Weights of a small transformer language model: rotary positions, value embeddings.
Each number is 128 + 32 x the weight over its row's rms, rounded and kept within 0 to 255. Layers, rows and columns count from 0. The size above them is the row's rms in percent of the matrix's.

# layer 9 attention query, 256x256, rms 0.0926, rows 30-34,94-98,157-161,221-225, columns 128-255
size [ 97  89  89  92  98  96 101  94 108 117  80  90  91  87 106  94  83 105  88  99]
[[ 80 139 126 102 119  94 138 140  91 164  78 123 138 126 125 132 140  94 106 104 118 170  93 109 134  76  82 122 136 126 162 153 145 132  99 101 120 107  94 105  95 147 174 121 174 128  91 128  93 115 105 142 124 116 106 120 102 155 105 137  71  86 110 123 111 101 106 111 156 128 101 179 135 147 139 105 125  98 128  82 199 103 164 170 197 137  32 118  81 156 118 140 141 180  96 121  90  90 120 140 150 116 164 115 123 150 144 142  78 117 101  93 132 152 130  91 135 114  80 127  98 123 105  70 121 118  84 135]
 [ 98 107 125 177 151  80 115  90 227  24 200 128 131 175 153 147 119 130 128  94 153 101 118 107 136 100 103  87 109 126 122 135  61 115 148 141 137 108  71  70 124 118 114  77 142 103 146 114 113 186 152  92 160 181 144  86 165 154 162 117 172 186 133 126 117 157 126 116 114 100  91 126 171 171 127 129 132 107 158 100 123 157 162 119 151  81 123 183 149 158 122  93 130  79 128 146 198 107 163 138 132 161 108 151  95  97  96 130 109 112 166  68  79 114 139  90 131  86 108 103 179  97 123 227 126 102 141 136]
 [165 179  65 158 127 157 149 182  87 166 103 126 153 120 109 102 117 177 128 108 137 129 183 114 205 150 155 167  92 147 130 119 169  61 103  68 135  87 131 140  98 147 155 180 181  78 103 172 130  64 104 133 131  98 121 176 124 174 194 135 129  89 105 169 133  84 101 102 187 132 109 145  85 120  77 159  94 187  94 143 159 104 102  97 189 168 106 145 102 106 199 118 110 109 128 159 115 100 119 123 133 140 141 165 184 132 180 111 142 147 172 157 192 101 115 129 165 183 177 181  77 121  90  70 101 115  71 150]
 [ 88 136 182 123 128 142 140 122 136 131 190 115 144  98 199 108 112 125 104  15 113 139 150 171  92  92 162 139 187 135 108  75 153 100 121 179 125 166 160 146 127 126 141 124 100 143 148 120 124 100 106 106 131 113 124 112  82 182 113 125 110 141 164 145 148 147  91  77 166 162 154 136 152  70 102  77 114  91 120 218 142 105 149 148 135 130  93 153 180 126 130 153 168 149 116 107 200  77 119  65 129  60  83 155 155 115 168 151 118 125  99  29 120 105 147 178  57 151  98  91 140 154 156  97 143 140 115  64]
 [117  94 185 112 162 172 130  96 170  74 164  94 107 185  98  93 110  92 127  89 127 133 114 116 156 160 135 137 137 189  87 114 146 127 138 146 144 139 103 126 160 129  98 126  85 112 161 120 172 155 120  69 197 153 159 114 116 193 115 114  99 146 136 104  86 110 147 143 116 117 128 125 120 166 101 118 136  87 135 142  90 149 199 173  62 107 148  95 151 109 135 134 116  86 144 150 144 144  92 106 177  99 112  85 111 113 144 120  74 148 105  99 151 137 144  84 124  95 199 105 122 112 151  79  88 104 158 110]
 [ 72 185 115 162 130 120 106 124 154 122 118 174 151 146  60 124  91 113 105 159 144 211 123  91 167 160 143 143 107 145 152 130 140 137 116 186 127  97 122 182  84 126 162 164 169 106 127  66 123  89 162  99 122 110 108 159 133 138  96  85 103 103 131 169 113 139 127 116 132 151  96 108  81  72 122 121 121  98 175  93 147  97 189 149 117 153 126 112 192 131 168  58 134 132 149 167 186 111 116 121 143 143 124 195 126 144 143 130 119 138 115 159 129 123 225 150 168  77  33 160 120 145  80 153 173 148  98 150]
 [ 71  88 127 122  48 106 127 177 123 169 143  99 106 118 203 155 146 145 155 190  85 137 140 116 134 148 176  73 130 164 113 166  95  86  76  93  88 110 114  94 171 132 120 122 113 126 131  99  94  97 131 150  61 158 109 174 112 121 120 159 117 112  96 142 190 157 134 130 145 103 158 116 130  80 132 129 131 149 149 124 135  82 147 125 187  43 115 158 150 110 162 143 142 115 116 165 172  91 119 108 188 100 114 158 121 136 144 115 135 135 117 141 123 154 166 161 151 113  48 118 162 113 131 102 165  79 154 180]
 [182 115  37 157 113 172 138 163  98 166 112  98 151 112 103 180 172 117 132 128 153 138 197  48 170 164 144 158 127 162 125 135 158  81 104 202 136 134 114 101  94  88 115 102 124 101 115 165  56 122 141 114  90 117  85 136 102 135 185 118 142 122 124 125 144  97 133 120 116 153 166 193 110 145 117 139 160 155 106  93 187 178 118 121 179 148 133 157 126 113 136 124 147 104 105 167 119 142  68 168 126 145  77  85 138 126  89 109 165  97 139 125 133 122 119 134 140 116 149 144 102 136  93 115 138 124  60  97]
 [134  81 136 150 171 108  90 163  82 107 158 128 195 134 121  51  74 104  66  67  97 139 172 144 183 132  81 116 124 124 104 134 103 165 127 125 136 147 123 116 104 162 105  88 135 105 169 157 151  99  63 121 161  71 168 131 139 129 134 112 117 161 173 135 125 127 126 125 112 178  85 115 142 124 135 132 181 136  51 216 132 107 142 114 137 134  60 100  54 180 112 123 118 130 159 104 108  96 152 151 146 132 126  99 168 108 151 129  85 105  88 128 155 109  94  90  65  77 164 112 122 137 160  98 103 126 120 150]
 [139 126 105 128 112 121 128 147 108 107 134 193 154 108 118  56 143 170 114 122 149  98 102 184 172 148 137 139 138 168 128 103 153 105 142 109 127 155  98 124 126 164 144 104 112 149 126 209 143 121 150  67 131 110 131 128 149 102 119 114 105 132 109 162 140  54 142 145  70 159 182 128  48 170 175 118 143  97 130 164 156 121 117 141 117 215 111 114  84  34 108 171  69 111 163 121 136  95 133 133 124 162 142 104  92 113 159  95 108 133 123 139 133 101  91 117 123 111 191 110 126  97 131 128 144 128 137 110]
 [ 91 161 124 150 133 117  66 125 109 162 153 118 155  80 126 128 172 176  93 115 138 135 145  85 144  98 108 156 148  96 117 147  94  94 143 129 122 127  94 116  83 202  68 133 189 137 136 145 184  86 154 186 124 114 119  80 177 150  63 142 175 122  86 111 152 191  96 125  86 126 125 157 135 101  80 113 162 118 131 166 170 107 117 138 179 124 148 184 119 136 196 160 129 130 129 100  90  87 180 200 128 174 128 100 164 137 146 112 150 120 119  78 119 121 121 148 179  92 124 151 150 167  91 151 176 159 112 171]
 [ 95 168 144 154 162 116 127 101 140 109  94 194 105 126 159 137 106 113 113 136 183 108 128 162 177 118 121 110 123  85 149 139 135  99 137  94 139 130  98  58  61  46 105 117 179 143  91 126 114  90 112 120 129 113 116  98  71 116 127 152  56 113 117 174 100 139  98  81 150 156  92 179 109 129 165 126  87 128 108  42 153 140 140 112 127 137  96 210 131 182 125 117 124 155 136 130 124 122  96 150 116  81 106 106  77 164 141 159 112  90  87 107 111 135 136  85 139 115  64 144  93 127 106 115 109 131  86  99]
 [103  83 144 106 119  91  88 157 164  88  74 120 173 145 183 159  91 227 143  81 131 122 123 123 173 131 135 152 143 155  83 156 111 101 134  80 119 153 154 138 126 172 129  95 126  77 126 169  95 116 129 160 164 127 124 176 159 158 157 107 157 149 109 114 110  94 138 116  65 163 156 150 120  79 121  71 131 117 101 164 171 128 104 144 149 166 135 118 135  72 165 100 130 114 118 144 132 123 170 154 151 153 120 134 157 149 175 101  98 102 163 148 115 154 136 131 148 144  90 136 119 138  69 133 131  96 149 124]
 [126 103  44  71  91 154 103 148  96 164 140  96 152 101 119  83 164 173 110 113 118 126 160 112 154 113 150 140 115 172 139 154  93  86  66 135 104 124 138 169  99 169 108 181 138 127 135 170  57  94 139 133 107 133 126 187 146 130 126 104 125 128 104 154 147 141  56  99 168 131 148 170 110 118 131 129 166 155 106 119 106  58 183 139 186 114 119 157  87 164 165  99 130  99 139 147  92 124 118 123 191  81 161 132 141 190 123  84 146 151 119 138 166 134 100  82 194 193 100 175 103 120  79 101 109 125  68 141]
 [ 90 173 161 111 141 124 181  71 166 133 156 131 128 172 168 120  98 127 103 103 121 108 116 105  65  96 160 102 123  88 123 121 141 185 228 177 127 106 117 123  56 107 149 115 122 135 131 125 120  82 137  59 175  98 123 126 106 136 111 138 130 178 150 186 129 158 105  89 142 144 108 131 173 103 153 106 160 133  74 168 130 117 109 134 132 140 125 193 143 139 106 134 189 149 113 130 197 142 140 106 129 115  83 160 112 127 101 136  58 114 131 111 144 103 172 151  71 146 129 128 171 168 159 191  64  90 151 143]
 [111 101 103 155 115  98 136 128 146 112 160 122 101 111 136 127 159 150  96 103 145 143 129 120 128 156 104 125 176  56 139 147 137 116 158 144 194 106 123 131  84 174 133  97 130  87 153 126 147 133 132 136 146 115 161  95 124 124 107  95 169 110 118  85 199 131 110 106 130 156 160 175 113 173 107  92 161 132 189 182 177 130 163 105 138 116 185 140 161 121 156 167 149  96  80  83 188  79 177 174 143 129 157 174 188 169 153 119 102 110 192  73 109  68 143 115 112  85 171 149 138 146  82 142  89 129  78 133]
 [136 160  77 119 132 117 125  83 102 102 118 137 144 128 119 130 133 129 186 147 111 201 129 137 155  89 120 129 114 114  73 138 139 103  95 127 167 163 128 100  89 150 174 128  86 157 111 122 152  89 134 149  68 139  92 108 107 137  67 171  99 163 145 179 103 127 117 160 123 149 113 191 158 135 123 164 162  80 114 136 150  85 123 186 167  81 149 213 108 204  79  89 111 170 144 146 129  89  77 128 154 100 187 123 131 140 125  98 164 144  66 118  94 179 182 107  83 119 100 155 105 127 115 105 164 127 147  84]
 [ 78 127 132  97  89 143  91 128 173  89 100 128 235 168 147 165 118 186 124  73 109 109 139 159 158 146 139  96 157 128 115 125  55  82 175  99 109 156 140 159 114 202  64 101 155 109 142 145 133 123 120 141 107 162 121 127 122 241  95  83 139 119  85 113 118 142 110  90 144 129 124 167  95  98 164  76 111  91 124 103 117 125 176 145 168 112  82 113 137 109 180 103 146 114 133 150 142 107 174 152 148 158 135 113 108 116 134  59  99 121 133 144  99 151 114 161 170 109  80 181 139 164  90 173  92 139  92 130]
 [192 114 106 100 162 193 147 146  82 151 115 117  91 113 143  79 115 182 114  58 156 162 108  77 178 162 114 193  94 126 124 116 144  96 135 145 146 157 132 166 145 139 189 155 153 121 125 177 107 136 146  96 121 127 185 134 114  89 185 157 129  91 135 151 173  81 162 156 164 116 135 164 155 176 119 130 166 184 170 212 152 130  67 114 133  89 159 136 109 175 153 149 122  81  88 123 109 140  88  83 132 100 101 152 120 212 131 126 124 143 115 170 163 121 129  56 181 145 153 158  95 152 100 121  74  85 109 111]
 [ 64 191 127 175 158 122 155  90 120  63 143 137 145 166 163 152 135 124 119 107 125 166 131 122  95 135 153 116 170 143 156 125 101 174 110 153 174 137 123 182  25 187 153 117  87 164 130 148 155  94 119  93 159 103 175 121 151  93  73 192 137 152  86 161 127 147 114  85 168 138  86 148 138 127 127  96 126  72 117 131 122 103 131 135 117 184 147 224 114 160 143 147 172 160 139 115 203 139 119 131  90 125 136 179 153 152  88 150  82 141 128 112 104 148 136 161  75 116 104  93 138 193 177 166 123 115  99 106]]
# layer 9 attention key, 64x256, rms 0.09, rows 29-33, columns 128-255
size [ 99  90  92  94  96]
[[114 123 174  53 160 194 169 155 139 104 159 158 147 190 141 110 181 167 181 114 114 153 180 186 122 112 123 166 118 137 136 150 147  90 110 207 100 159 115 174 210 147  90  91  98 149 172 136 136  97 143 173 119 142  78 166 127 121  98 159 119 140 146 160  97 172 121 117 148 108  97 106 149 117  88 151 138 123 106 142 136 167 143 137  85 126 158  94 158 121 168  84 166  98 161 159  96 163 176  66 159 212 121 105 130 120 106  93 142 140  99 166 142 171 156 140 161  53 126 145  96  99 117 165 168 188 155 149]
 [108 146 117  97 174 172 129 157 126 102 129 165 134 174 173 168  96 103 117 159 126  70 134 169 130 157 117 176  45 121  99  76 103 115  85 138 160 116 114  69  94 149  84 129 142 222 121  85 110 131 133 116 132 108 162  70 194 142 144 151 165 101 130 135 152 115 182 138  92  87 169  77 141 129 127 144 114 150  75 116 143  84 131  77 154  95 104 173 135 109 196  87 134 120 119 144 121 183 129 170  82  87 175 152  87 159 169 133 110 139  72 126 157 118  95 126 147 205 122 127 127 119 117 135 147 131 111 149]
 [163  92 151  67 131 128 128 111 140  96 107 171 132 105  94 157  93 106 163 142 152 142 105 121  90 181 149 103 125 132 183 122 109 132 142 153 113 195 125 169 118 145  43 172  72 138 108 113 164 100  78 166 112 206 122 158 144 162 105 185 116 160  67 126 141 136 153 125 115 118 135 119 151 102 146 140 141 138 154 108 147 114 104 105 149 170 181  98 136 109 119 123 108 102 142 105 150  87 149 167 150 181 106 153 113 106 171 127 165  91 117 210 147 148 166  91 126 107 125 159 141 145  41 171 168 157 132 141]
 [159  95 114  94 122 175 186 147  73 181 181 144 125 129 152  82 182 105 173 214 123 184 159 140  90 148 150 199 136 169 145 142 156  96 116 146 112 147 112 108 162  98 118 133  89 132 152 171 133 160 153  96 111 124 111 159  99 103 122 107 142 119 168 128 127 108 202  80 142 118 171 127 112 132 105 129 127 143 142 107 140 153  98 131  84 187 130 161 154 177 103 121 153 102 157 186 125 147 139 174 100 126 148 118 141 132 134 100 171 177  76  90 158 116 127 143 136  94 106 162  39 205 150 163 113 178 154 105]
 [167 107  86 145 123 103 103 137 115 144 105 109 127 144 157 109 124 171  40 146  94 100  74 125  89 140 146  80  74 112 149 163 144  93 105 137 113 163 116 134 167 116 117 153 161 105 113 109 133  88 168 166 153 159 123 101 139 133 131  83 126 106 162 138 102 142  69 119 117 117 121 125 145 112 152  88 134 139 118 136 133 170 124 144 165 121 166 112 152 115 115 156  38 146  86  53 101 141 200 132 124 131 129  30 102 114  98 138  71  79 139 129 133 108 100 151 169 180 156  89 119  55 157 101 206 159  68 158]]